config.yaml
vocab_size: 4153
norm_place: "pre"
positions: "rope"
tie_word_embeddings: false
parallel_block: false
init_std_up: 0.0662
init_std_down: 0.0
optimizer: "muon_variant"
lr_head: 0.00473
schedule: "cos"
doc_mask: true
max_steps: 10304
dataset: "wikipedia_en"
Each number is 128 + 32 x the weight over its row's rms, rounded and kept within 0 to 255. Layers, rows and columns count from 0. The size above them is the row's rms in percent of the matrix's.

# layer 2 attention key, 96x96, rms 0.216, rows 56-63, columns 0-47
size [109  91  86  83  73  93  85  75]
[[165 159 113 136 162 137 121 101 145 114 122 177 119 145  84 145  89 102 144  48 197 167 127 126 109  80 102  76 155 195 170 122 142 172 146  98 172  89 157 171 120 111 173 149 150 124 127 118]
 [133  75 143 113 129 139 132 131 129 116 115 166 147 156  88 222 143  88 152  48 106 128 126 130 172 118 139 118 102 204 189 136 101 151 126 112 145 147 122 187 141 128 109 186 137 141 156  94]
 [132  99 132  89 151 140 123  83 168 148 163 151 135 152 181  93  78 175 127 224 107 165 114 125 144 129 166 134 168  74 139 130 162 122 105 130 155 122 163 112 155 142  88  55 107 163 138 143]
 [109  73  95  82 101 171 122 142 161  71 162 108 123 136 156  56 148 120  56 140  81  62 128 148 198 148 120 160 117  79 120 124 112  71 112 169 148 148  88 135 134 178  94 119 124  94 153 114]
 [147 127 133  60 226 138 129 102 150 167 140 112 116 131 146 169 160 183  74 176 138 134 164 192 156 139 137  94 148 223 134 137 144 182 132 122 164 117 171 119 119 197 125 115 115 154 104 168]
 [133 151 131  61  93 147 124 117 152 153  66 135 137 111 143 146 141 122  82 186 179  91 109 106 123 144 155 101 109 117 126 135 102 132 174  60  94 138 112  77 127  92 148  92 117 142 125 171]
 [ 75 176 111 128 110 139 130 121 128 200 106  76 113 164 138 164 137 131 126  98 156  99 128 114  58 122 104 179  88 140 137 124 121 184 120 156  92 140 131 166 143  72 134 109 129 149 119 173]
 [137 105 123 132 124 115 139 134 135 121  96 123 142 142 126 191 152 211 189 169 173 176 160 130  97 179 144 126 125 170 138 181 166 100 135  61 145 116 114 121 155 137 138 125 121 158 111 199]]
# layer 2 attention query, 96x96, rms 0.227, rows 57-63, columns 0-47
size [101  78  97  88  78  90  87]
[[109 151  74 195 136 142 169 114 139 157  96 162 166  87  75 165  86 127  91 104 121 189 141 182 164 122 128 138 151 119 162  83 154 144 119 113 112 102 116  64 131 159 166 128 142  78  74 117]
 [153  94 139  88 129 131 145 102 144  85 173 153 115 141  66 133 139 122 173 128  77 110 131 145 113 124 103 123 136 124 145 118  99 155  77 151 188 169 206 132  80 104 152 148 124 104  87 148]
 [183 140 157 107  72 213 129 160 179 120 143 145 122 117 129 138 167 122 165 145 100 122 172 111  93  92 181  93 141 126 128 105 157 124  85 120  73 126 110 107 171 118 127  85 145 118 193 147]
 [138  76 120 136  63 139 100 186 138 120 108  32 152 125 174 134 139 110  78 115 160  90 148  47  81  92 105 155 118 129  98 114 157 202 112 114  94 113 133 140 135 143 131  91  80  77 101 129]
 [109 128 183 131 127 130  92 161 142 148 131 139  78 121 121 179 117 142 161 115  80 129 119 134  81 147 161 163 165 172 153 161 183 138 118 144  75 162  78 113 139  92 130 140 124 166  68 133]
 [106 125 133 112 112 169 115 103 119  95 112 126 105 121 159 149 170  81 127 134 130 126 184 155  44 146 132  90  90 101 109 130 103 147 116 134 164 173  93 124 110  49  98 107 151  78 128 156]
 [ 94 135 134 139 159 139 181  76  99 175 114 108 105 158 121 175 158 154 141 107 103 177 139  79 136 185 168  73 104 103 143  90 138 131 175  83 138 146  95 140 174  56 146 164 132  93 132 125]]
# layer 2 attention value, 96x96, rms 0.205, rows 32-56, columns 0-47
size [ 89  77  90  84  86  86  97  91  93  76  97  82  85  78  84  89  93  89  90  98  86  86  84  90  94]
[[146  84  88 167 139 157 151 151  80 181 145 169 172  87 168 106 116  86 120 164 159 130  68 114 137  87 144 124 124 120 103 173  85  95 177  96 117 154 149 107  85 114  84  96 122 148 132 120]
 [113 132 114  95 154 107 106 101 121  58 108 188 154 104 155  71  76  87  75 123 118 109 126 122  69 127 102 188 104 142 162 125 135 117 131 126 125 137 112 126  94 137 119 149 137 153 131 140]
 [133 149 117 141 122  87 154 132  57 103 118 121 121 138 137 143 155 163 108 144  77 143 165 110 113 155 177 139 112 189 136 123 128 138 184 122  97  96 143 120 153 112 183 120 148 195 188 155]
 [157  96 167  95 153  91 117  96 105 151 157 181 125  88  70  67 132 172 130  66  55 158 123 137 168 112 177 132 152 174 209 127 138 139 140 149 125 141 169 137 115 127 123 137 136  94 162 134]
 [120  84 171 148  95 151 184 134  80 139 129 175  89 147  92 169 142 100 138 146 160 118  89 136 132 167 153 135  77  98  93 146 107  88 131  84 126 118 185 100 138  95 154 139 131  64  99  61]
 [140 105  93 139 152  88  96 193 105 175 152 114 126 163 113 118 128 108 102 126 137 132 136  65  74 150 127 211 101 133 171 136 104 147 130  90  57  83 138 153 170 154 152 186 128  90 116 147]
 [172  69 186 101 154 144 104 114 193 179 178  67 152  93  93 149 171 110 179 126 122 104 172 161  93 161 137 160  97 139 104 149 128  96 119 155 147 198 149 130 100 146 164 160 145  75 121  95]
 [ 74  71 137 132 144 106 134  96 105 178 107 178 171 120 105 175 141 139 160 108 100 152 130 141  85 177 190 150  81 120 146  73 129 101 130 156 183 161 157 145  63 154 141 131 148 141  76  81]
 [151  87  87 137 160 132 177 117 120 127  67 146 140 107 109  51  97  79 108 164 120 215 124  72 159  81 138 193  64  90 143 140  63 152 169 108 118  96 143 153 126 157 148 100 147  83 160 100]
 [107  49 129 127 150 171 151 107 142 154 144 145 123  95 203 121 110 163 187 128 185 137 101 140 168 126 158 150 150  99 100 166 109 128 162 123  16 183 100 170 152 117 152  91 141  93 135  76]
 [104 164  93 100 150  79 114 127 121 165 143 140 143 125 147 119 123  81 118  79 119 108 104 114  65 149 101 164  74 108 137 130 214 122 135 159 193  90 111 162 144 169 107  86 117 163  94 126]
 [ 70  87 183 231 116 168 128 153  96 106 134  71  94 154 158  61 132 154 118 183 103  78 103 155 164 122 134 108 133 133 113 109  81  72 128 176 146 154 144 132  91 107  97 115 166 116 123 134]
 [120 125 123  67 176 141 151  91 182 148 108 121 117 131 133 129 179 133 132  28 110  99 117 178 155 178 107 139  78  86 129 134 149 100 142 130 171 149 162  99 103 115  98 112 135 165  87  93]
 [162 138 139  91 158 121 172 136 127 148 156 121 137 106 175 138 144 141 200 133  77 134 104 136 157 150 130 101  96 148 116 137 165 111 184 180 153  87 186 152 108 133 141 138 163  92  85 226]
 [ 78 118  46  85 113 147 139  47 168 160 167 122 122  62 112  81 130 135  57 122 167  87 133 157  80 135  89 107 109 130 144 102 158 143 108  91  94  84 106 155 123 141 144 172 137 118  63 141]
 [158  91 120  84 166  93 112 122 126 119 129  19 113  77 111 184 118 168 124 162 138 121 122 104  68 135 123 104 165  64  87  91 151 142 104  97  91  95 146 184 117 105  87 141 149 149 154 165]
 [ 99 114 104 154 100 106  59 134 164  63 143  91 142 159 126 133  87 116  58  84 108 133 131 121 182  79  95 163 134  94 106 123 114 126 179 138 128 168 167 194 122 175 124 143  79 117 105 112]
 [151  63 154 188 124 127 107 118 131 150 179 139 159 103 103 153 158 179 154 138  61 131 183 188  55 162 136 121  68 132 115 157 115 105  75 104 128 116 141 140 154 177 124 117 137 121 187 171]
 [182 202 121 112  95 109 147 187  88 158 103 101 146 118  94 116 104 129 106 128 112 102 134 165 124  54  74 149 120 101 192 147 160 173 102 202 140 139 143 158 130 138 181 113 167 121 137 110]
 [ 94 156 153 145 122 115 115 109 121 139 160  92 126 146 142 129  35 117 141 156 185  66 113  86  77 171 121  69  83 117 195 173 151 168 121 135 175 139 108 126 157 158 108 103 156 163 164 127]
 [113 172 173 153 112  89 144 177 100 128 140 114  94 141 131 150 115 191 164 164 185 139 126 105 155 171 144 110 115 101  96 117 104 102  82 129 112 113 107 104 143 193 157 186 191 193  92  92]
 [ 46 168 112 116 108 121 153 151 130  88  63  78 137 143  80 136 142 128  82 108 123  91 163 148 126  61 152 149  86  82 155 108 142 166 109 155  94 185 100 144 117 201 151 132 134 137 167 150]
 [142 140 121 127 116 169 144 155 110 117 103 159 122 167 128 128  62 117 157 156 226  76 145 169 178 141 189 169  74 160 145 156 103 161 133 139 114 127 134  79 131 170 107 106 134 108 101 198]
 [131 173 130  83 131 119 128 111 104 177  97 154  96  85 158 106 128  53  66  72 105 138  78 131 159 124 102 192 138  98 159  93 104 134 148  86 150 128 168 149 145 116 108 122 127 116 175 145]
 [128 112 131 118 102 118 140 123 115 151 163  72 187 125 143  83  95 132 161 175 132 161 160 144  88 154 173 137 114 118 128 173 141 164 162 125 143 116 132 152 160 134 140  70 125 149 141 183]]
# layer 2 attention output (transposed), 96x96, rms 0.399, rows 32-55, columns 0-47
size [ 82  77  90  78  85  86  86  91  83  71  99  74  80  75  81  85  83  80  84  96  92  82  77  94]
[[125 143 128  62 155 140 100 156 151 115 115 119  83 121  81 130 115 143 156 125  92 123 128 150  85 154 121 158  75 144  44 125 168 158 106 132 179 163  83 143 155 115 136  88  73 114 109 163]
 [186 113 144 138 100 131 171  97 106 153 151 104 157 210 112 150 165 144 104 176 112 171  93 162 188 114 153  95 126  71 198 124 118  67 121 159  94 110 161 139 165 114 139 105  79  87 119 158]
 [153 134 132 120 110 131  86 140  96 129 124 182  76 128 128 178 106 181 197 137  91 201 103 144 164 142  75  83 108 123 157 144 122  98  76 142 181 161 105 167  75 116 168 163 141 130 119 164]
 [106  49 144 156 116  85 120 204 116 112  65 111  93 110 143 187 126  99  60 162 148 186  95 133 139 120 121  72 120 105 110 112 131  95 122 137 147 119 137 160 112  81  83 163 155 125 154 102]
 [103 182 119 136 153 100 165 146 134 166  93 133 145 156 130 112 188 148 124 187 123 137 140 110 106 162 151 115 128 164 135 111 177 134 145 102 132 166 154 101 110 146  41  77 114 141 125 115]
 [102 132 137 185 152 104 119 182 132 126 133 112 134 154 111  64  99 118 100 124 132 160 116 181 143 137 156  77  96 111 203 117  62 168 122 157 129 136 102 201  95  98 152 111 149 134 103 145]
 [128 135  81 148 106 140 149 165 111  89  89 106 131  66 129 116 128 122  51 156 180  82 162 119  98  94 150 123 154 150  76 170  90 169 124  68 105 140  84  78 178 188 101  85  54 113  99  97]
 [115 142  91 161 122 117  90 107 123 215 123 142 122  99 154 118 173 118 108 142 204 140 114 105  71 106 108 166  92 143 170  98 111 157  86  58  78  98 130 163 104 113 146 103 108 135 130 125]
 [139 105 141  68 130  94 107  93 163  83 217 132  86 141 105 194 142 121 147 145 142 138 111 183 130 164 153 136 173 172 114 138 166 109 137  97 139 176 118 128 150 147 115  60 139 158  98 145]
 [131 179 140 122 203 160  92 125 100  75 150 105  94 120  51  81 200 112 110 129 115  93 163 154 135 164 107 133 111 156 151 136 155 103 121 141 187 111  52  81 141 147  79  86  85 108  90 137]
 [159 164  89 122  88 113 106 179 138 118 103 142 158 181  80 151  91 128 120 130 160 100 144 130 134  85 153 110  80  66 155 187  50  99 122 143 132 150 221  70 120 135 174 113 100 110  90 157]
 [114 129  98  75 181  76  81 114 148 110 149 140 103  85 125 101 130 154 110  99 154 168 135 142 168  88 135 121 162 137 144 120 118 135 129 135 149 175 138 133 163 115 128 136 124  83 152  64]
 [ 69 135  87 132 172 100 126 140 131 164  88 150 144 149 137  97 119 170 132 169  89 146 105 113 138 113  80 148 110 180 108 114 106 154  35  78 112 137 125 100 131 163 112 139  83 126 102 134]
 [154 125  99 147 174 122 125 137 111 160 108  85  98 132 176 101  98 142 135  79 138 148 176 183 130  97  84 138 112 119 103 170  69 128 115 122 190 114  59 132 167 174 176 159 116 165 113 136]
 [110 122 107 132 144 126  79 153  99 148 162 118 137 142 132 141 104 135 207 149  89 114 141 150 197 115 113  61 114 126 179 181  91  95  91 175 142 110 145 115 179 127 115 179  86  55  62 153]
 [147  84 108 187 110 156 128 117 152  97  97 112 151 157 128  81 137  73 179 138 110 122 133 153 125 126 134  66 161  95 176 152 104 140  97 208 142 145 109 168 142 124 188 191 182 124 128 123]
 [109 122  91 135  62  56 147 106  84 107 120 160 136 146 162 178 226 139 134 125 134  71  93 158 137 140 144 152 121 128 168 189 100 128 109  96 214  91 138 120  84 106 137 110  89 149 141  84]
 [133 140 142 140 154 154 147 149 174 137 133 178 191 121  91 114 157  87  80 165 157  78  95 107 161 136 126 132 177 169  88 135 180 187 147 143  97 153 109 101 153 101 112 128 140 116  83 104]
 [165 121 110 107 140  56  95 133 125 100  76 122  79 151 113 159 126 140 106 154 181 127  88 152 196 137 173 134 140 137 121 107  52  82 184 156 144 127 119 119  89 143 136 122 138 138  96 165]
 [168  91 151 132 141  88  91 117 137 143 163 109 207 125 115 125 145 158 121  67  86 114 115 143 130  96  94  85  97  83 118 150 128 130  85 102  82 104 127 167  94  81 194 175 105 116  97 125]
 [108 100 152 140 181  92 120 151  78 123 132 172 128  78 124 122 158 164 153  91 125 121 121 157 114 126  59  79 134 108 120 110 157 106 148 166 127  81 120 161 120  88 143 116 164  97 209 149]
 [121 112 134 129 159 158  94  88 102 154 162 136 103 133 150 129  81 138 114 155 134 121 170 147 177  84 144 123 183 150 159 156  78 109 126 156 141 179 156 126  74 116 138 175 137 110 120 117]
 [ 86  98 139 139 188 114  63 122 163 119 177 167 166 114 143 116 141 167  50  65  34 125 101 131 148  97 140 130 133 152  95  93 155 189 149 132 126 152  91 109  80 123 167  77 117 131 160 135]
 [108 106 146 143 136  54 122  90  91 115 102  79 105 222 154 159 141 147 163 119 182 156  99 115  78 100 148 134 136 129 144 106 135 119 145 153  95 110  96 139 118 114  85 114 178 100 137 123]]